config.yaml
norm: "layernorm"
rope_base: 100000.0
init_std_qkv: 0.037
init_std_o: 0.0
lr_head: 0.00865
grad_clip: 2.0
Each number is 128 + 32 x the weight over its row's rms, rounded and kept within 0 to 255. Layers, rows and columns count from 0. Numbers have three digits each. The size before them is the row's rms in percent of the matrix's.

# layer 12 MLP down (transposed), 1024x256, rms 0.0504, rows 311-336, columns 0-127
099:184134107064121141160068123111167111154074104120101172090203171067131145162082133085124168095101101140174154086147143148110195122143163168173163175175078100129153075131121132141166156141153131200177134197166100114136111139146121119116142127112045093072139136093102133154123086073127111120135132146109104154129086117138078129112099113063091130100120145118146134119125170143148123169161
099:133128127095099130153116082062105096124182159148127100107119158123114172103142118107144144142198054100091203123127071186124118162134143078120141075199079138073155148126138123129171151065146167159119170139098162136121143111086119167173177117143147093146194148159064131113140122141126131150148102130161037144092007151137118132147166128068133093144180131114194099090125133115165106181155
096:114124126119134105139132073095061157167146127139139146116080141133075098131189112167141139137158131115086132150136168138187122057141105141140153082180064130060172165105139116103135134096051139135108111136095126117156061157155107163098138158132198081096120124111108195034191109141132160102153154125094142136136105135135110162083167090134141195162162122120112097217135108154147122116148
109:179116097140101095173127098174178122127149100139123121142166099133160081115087134129104121084113112088182138092175172082160176144122104161136097099154029101097178191112174052102116097072097138153115109154098122098113160162110140115158095133111153102095134134069140162167122132109129172169148152158198124121098131132167154098132141138134077087141121146143070084121122118141154144138158
101:100130123193186162169157157082109051172117111040164099093143102097150110130130129176092170138120164106119139161099143083114180158049091109101143173112137067183120094177145117099097107122135107112097115125163100122102038129135104166128123117097115133094119126150123187128132110108093153135143170141156127153123111153143129131133169102066126125178037104165060143112166107111159151168145
092:145084131087113068152105125120088109159158139083183090179107120105112115078111085172119095116106174125169132098101163113112088141110155139089121147165148124147130114189122107116092185154135079113150110092113113121085145075180153170140121189173126121087151142168069064155142112154135152101168151102135133139167138132035085102140095080138105143166045111106103161149130133144105133135163
106:130163138106081122105152141134141137171142177145099142137110123122090126129148141119113107113137114146103129147101119127147134141128145150095170088126123141141130096104171065105125197135098079181069142111108136096160111079099078134148107149141104066089119158144123076140116158178069136095142096166114205109124150153148088138114125099008115095155144109187083162111109167128129159153160
109:142137126155131144186188143103098149129129137174097144143197074123176114091097134065096141142127188092140155145135119135143193135149187151159170073160129117093143113070050151114152160152170111146163139097088138157093176147115114131123133150140085148143149118084163152141106091121169093081128140139097136104098172145118145183125131168120145131106095137128122112137154113152139068136130
094:063115081102109134124143143194140128079112096119121058134171160119118144211150132157127056203093172164148092140157150155098123126125081168135144166097167097141092117173158151091161138170179112116138104096104144133122112080099090102119192161092162141108160167135165118109110107140068086126150117106112098183176110112115114111155130095109200128093121102171175141136188134120162093111141
090:140137121160131161087133158147131165109126137085093127143147159107172050129128136164139105095164139135097118124086139134188143115145129117168114161222123085097125100144169106099090105083073124107127158126114075097164152120101119106127126109050122153143146172142079163144108142108081159212160071126127123116115043118099076077070140160146109155140094125171122116177138141187137136095138
101:127132072084112134084117119147140148066145128127142117197115148119114159101093135130105156171069125170173079135112167132124122102103128112053161093131107129173138132186134176086165145118170119145165165089131108122122102149127223112114153094107126110098078181094143073154126130147148152133166105166115181100109120130094173173085136165158109068145130165111053128077144165164158102135099
118:113145127166102183110100143102133086096151120150153153115194165136121019118183145170157114040155171157152102064166105167142140145139137109127110095125143134096108131125100107148113131105150162041142142064202149181132157104156134148139086135131140077125093046109091131116112136120112090140127153100070111124119135127149139178160106147089103147132122125124123154178118140112149101117134
097:110115092079140147145150104102169152139142140118122132187141104094112131101150148097116128173093121071132111097128178208130109054089179110113142168114135140152172124125156112148058168119201102111090118145046124088103091112163144161068118120194145116094159152143081152160199186087148229115075092080115150116101141105141133145107126113110119110189132085123115127107144134156095099062129
095:121133104167100069114156135182109191079144196124143158120128143161128167103112162128148145092125149167139158112101110089073095118124095136108097071154123132092133131055093120086133163140123202143149114144110133093089102148100092135115127100154195194062064121103092120141198153125141155162102090093123177134092005121127090117089140170173144095180106129053038106097130165119151145141085
095:170136171132157144124094123108182094127156146137131125115141144106119090100133151097088162114117109101131150057115052079119075141097165115160094086131126126077193111126086104144103168153143145166132072154152165119115086175152096148069131078151079157111113108133120202096107096095125090129137130132142167081090191121145100127085155128075145161147208114086139099086095149088131091118143
093:113133156164134080193114147070110114152118170085155105100131108156094193129134130100151111138125099104136108119140154089142190136142126170074087076179144160130139150133138177147169105111141066103140135104151131144092129072150121085164139177113104151102078092154129121139116125163149116103110072112095158170135190161100150143105131187066116118127150143134121134086047124080139162142182
083:172195127135159120121163208115096152158131127155109129077118124162098151146137072091131105134102142159100104102139091155109117165130120142112081122130154162166194105153170141094113132110072110135083136155149202088116108106153064066124135082172109114132096122139119145120112129076164089088045126150123144111075137090106120066147152105205167121152128156079127133073137120136108096169109
103:125127131175065149131115140182170131086204169090136174074142160127189118122135146137153110110144155092144117105111139081146201097144150115099125081189169112192136100120150129158154082162120069109109163065163088143102131106215190170161160116158085143095138141113109096105195108069173194124082113131096177150110144137151105124152081161111122094147119063109093154100109163153120150090173
105:087094140119073117129068074131138187172129137156113072113105071133129154175103222113187155139150085151151112153117071114178139156122155118090109151139175137156158136138107145112083165071093181067119190049169143130161107123118203169139098121111110148127111154150098113168047183119077144136148133100137068131151177111155097081121108071183139124109052148085114124122152135137167083139126
092:096146144111147204131100099154119170077171103142104151122128137164069081184146122115161125142146167151163163078135162112112134133109112102177163146170151124052080117181147155140098145156134136188113170156060170068179083134123072159169063124091134099167127098131096099112140129137103128161166126136115129101113046094115146132123139155225146144166120141168141110176170125100096099133139
096:127127141129137151128106070114106184138125139159124099145090190101134076117127054107160108164099192146110105093124154160175131149137127090162113154116132060154139206156166135148142123144115054102194090156106066116185153107098127115151089143120112193127126212173088098140073114129113110114104140169141147139092080118123094145085152140180139124094108170155099127105137121145117201131076
103:127147171185051163091124149155108133130097114121167102101135201093120092127132099127127135089120153099143089120080082105082111179131170145148098167152127162163116151181090175137118070186125137100152110093199094114120119155044188111123075131132080137101138140108119146081119176194159179127108181103154160125080124147090153074099149127178176121146124084098139196140124178087071134128131
107:083152170097178106162104114124115110190109139102090120204148121085129149149165113157087149103089091138120197069183134122127161142147165138113174096120127126104143112094144129160103064161149204127110144183156121104168188179131108098117141141091126159167145080113105164125237116121161132163087159125099139119117036159100131151111134127192100083122158162134136083138137121087148100101171
096:113106144110181167053102130156169129099110127063224160093174162113124108182176147211182134129098146101088140145105100152092123121151119135111139103157090074186103161239104079152125121120178170152077114147113185119073099157083144086122128106090145183103102130154110115118108111116057097127092187138189135140113087125192081081094168116113116112141133137095124120145160170104157120138092
102:101099124166115141134117195127105151104150122132088085084143125132131108149141156053127126125065153110158087126090136099137118099103069128146116137128115091234069133103053132135141139076159100175097113135138158127146140192103171189117155133149098188110121143138115138111151128112115160042166155159173147220147144095123188129135118141112095157136161138197125099077080091133190161135153
103:130129144165154159119140110053150166210159171130073174142165148106113167131127081127114059134126076152118106126141186200137130115110097087173182192114089144114053152185106149130176099056205155105125104227098111085114170128131084132105152109102187152135185135120131141091156126170099136154141132085131082099193143160123100150108129126122148087159138152096119129116144088081191135087079
# layer 12 MLP up, 1024x256, rms 0.0594, rows 312-336, columns 0-127
103:086115230194186119117126124139130140129072106121057160163115169103157120144110124092124117091102097110067135142133159109121137123157153141103155132115113142107091217156105107153167099097116101125167112178093137148135124110107105078067128106138190052119140137153147137097104070119172149147168113147104169125085120132113148126111180117121123128153098155164142126183114123132214086113102
107:128153123154088120121141156178112143113071046101146113101100071187130200192134114086174166111160096105144114154053167154158140104109146115082125135175133129205119111143102101129130092098119087101156132136195099126173140147149136198088171135175123088088092178128094120090130074128125144157165156110132120085127111041070153198088141129077102095143106104148113106157067134151115150086185
109:066114152124195118114139104098149079103127103109132115117115101123209113158164166144178165126163114124100107127131039177142138142137117078136146146185054150116129108156130092140085137128137152130115097145107145151152126150143156131127177137152099121101119120048161122082101179078077183138183066111140151097118184101142149145116098123063088157153118161141122173180052109121145110185124
099:163167096126090117044113188088080175106146126138099130115084148108156140155143094212114110144151141089106119153111111152086116108185109142119119123112085128193159116062087162137097142112160120108164089191099196156157154131117189055085145170100129114140119094113181112076097178114145164153158143155162122076097124094150127145129072123111101130147148166132119085181163226128169139098115
099:101138135158118096088098157184110131176110139120130146080090106122124135212100156129117127100153073180161119163108118121143184086075080091146160151107132115172170119093130039175116068087136146123111143136136149115181154139161129091159120106180125108136177119084145137146103143114164218155100105115131113140136159206183166119147149162174123161134176094127114103088116110147097178118114
099:147134164108136097135126100123084175095134127132141141178149058201117104069096109134147087114141093112136129171095129100172107109169207123137171144145102163117161139117098117144116128082180106143125106143175157181135130195142178120119148124049155089181106160102137152137120150125185162160162171112156048123161130113171187163137156146112115158098128150166148125115171119137091078149167
106:076103065119108095112098114113170132178124135117176130124085040123157086146160106145098168128151151132144081105133165127128116138098112132149146137144135158136097139170086131145083118044140074203110082190133078170119151178169149133153119140159174119113073131093173144107067119123121119152181164102145104163137150175115163120090076134092098146173102129134072104155114160099153138138174
100:152109171144156111103116150111121133143142112101126189083097181146152092121124146122100172055160073110146115145118155118182136157101101033113073109180090130109188097092154072188112099103127152141132134140145097179124138169172149182156082090172128138098111100102094110087137127120150206104116127125141120072075103130107163097129111166110062081167152139099060121116100142113090155117140
096:138126117114146092153116106120142111109055161126130072117086000149146152169142131107110171138112071073063186129172088148069145170106086186108126148148105112188115163150097061157180107161093180080166131145107161093072074169072121111171118102158137116124157142151169121131113180127131171130130170174169135130108167158140134124118146159108107146140113110130126101169113189078111123199157
105:115097119126111098127136198107087112109083068093113133089105138196143140145142121143058148092141141135177065150125145130145137091155080125181102122134163044125146110157148063159122112109127095093159153112143126086165162172193109071111152123137185065097097137141174128133142122112164122096144172155098155088126104140147140127107110136130144093126170151111184067158154177128240152130188
115:144138139174066095096094104090207169130131132109162177113112095147126130152119154117127149123096081147216120129145154169162115103109146134113120123113145187118156130174111077152142082064135110140081142130101153150102152077088154142125142155132154082091151106097105158025086156118162131123136165201133183081112157155105170156083116168096089148193192100022155164146054116053118136097095
095:109160090177153140134083158123085081112026090176172130055106208140162188194113165095078186153056120144185120151083135155133151112143166146121141121082098138154139161150111145164190097092118120146128171135211126129172172092128156072127195076164099143135150115120141105118169143149177117110142130190078155115139124112099114138136116108090116138067073110120093107151100141141131147129180
098:150081104138169141094145160075094124130096078123109152104133163168080074126138111131083147177101113109126099114093175156167124106142197127170113170132062163200102083137129126103126136113161125148096178141148104073240141116153144116108175123108136040166146126124144168114144073180123137154142160101096073092178095148164141184131146128171140150123154107138140101177148155128086102127137
097:101111098103154104176133099161132177115130083097101073136114208141139152140123157145099152133116179135174103187163184164146139151145099125104133118152141135150080091128122139140167146123153135060166147177096085093107133107127171127126183151155131113182116094154116101084097093147111207139142127135097096128186122100072124176059127100117153094110131102164073093132135161134178140110119
098:123131114145123088080126147159130153121166132130147172193122107050126087084153137164155126138102139132061112111105176130061083130147137088112138095129123096174134106164143118204077154150181174106106046163096148122168123174080143132101105092149136133169117120121122148150125130087116146126078145136145069124142116067134128096134114217096099096098095133118017150185150168142147099156141
096:209119136153157132098113105120143187164109139155138143152142162130174150167184197139166084181153091170071139145104096069165135063163177134142056168107052094118131136102108086125142129128074112120110140105145187097150123181099158108107123100124182076176112137165145096111104141126174129152119133060132122105151155138112171172158104096183147124164104120097131164133138129138156113150160
103:134150130113098122158088144123158106092090118162106119162120105100209151087127152153069167123171138180116103125114116146102103149097118115142127111139091062133130094151087122085103106095109170149204102129138199150141112176149171135116097120150140151131160091142105139082163112201130066132156155149076111078058165080109114090091111151099176110115122134109104071133068129099201153073131
105:125199126111141090112165147120132096095159138069103092194146152137121084106158169135155140100066136121102096120148113099110093094207122155143092156106086179090119126174082132115129122106178122143113136159094152149142162132140109105083124107082159101147076128101107102115117105135165187116130162101097120135138138138144134187105188188138146136154102129097068171106127131093097054120077
095:132103132191175171076115110170169108095128159147089177181137100112127084115166173139140153123088140114143100197128157070122158074069130186132099159177083114158116131081212103090160086099131107101145129121122163142105090128159096139094127045109164098149103177097176131208095079133156112113132167106160105198107131166169152174103102139102143085126090076159141143118115133096164134102150
097:167167125125159161133138120172120139134108117062135193122121120142066147156160184135121142103146113155158110100138119127111127081106107107096045121120077096094150180113070138081108104118181159143138144112123170127057066130157095117163177159177095119124129080098140098162144100101162175072161206103123160123142102108139094137203113109088165152102122150101064113161089196181180095103183
100:130107101111131151116151127090182127188075160121175177116103083126125182211126108163082153127100109077118134184105123072113092136131162129136125088152136144184116065161139089142157094122159139118146172101118148175150072156105175094102070147155137139081128090117108088130083117170143075126137130124110118120110161131132207141123106155125158134075128110204107187112107116101080103156113
112:149122200172145165064133147150151130097103088103112122128160129202110055084152112170094114124237140150127133128132132097128129129176098114117122154146161081112110064150075099106153120093112147126137142151145170072106088120110149148124154110184066137113126158099151159034158134124130124211143127064128166123125115111151110197099131143111145121087147100135102188172140131137121100115076
094:130142157050110084152146061128102135201127125197121101113100140131076188122095167164131134102183065124120060110079209138112148071161096124154168067147141124160146056101118130129128171153187118062177175141087124129113096141160092104112122116133105031140157089128152094135073138093185106112138114176074095030141141123104150153159096152114161143151102153149134150104096131124133119103133
098:113064120093148091144134109119159124146173089121124176165143083126123116097107105255127123119131124077105126133126187088096159087181172162195126124095041164128187073115135116123066120170141156158106135120064156110115132101132174129143152075182137068133131133077181173125120134213169138178126093108160081096147124140153056170120124125140087177145165152181197160125102174128150071142102
100:113099098139114168080171094121155155099119135128141166123070106164114119104121152181122166057075140179113125151121115151180135113116096102084098157094133140170166129142143164120196157073159126155118146119120112113174084097127194142103132090222158083141115120172179119132083103217145149160107131145100074136051155135069084142053110121126077163177094135122146153129108157183106144145179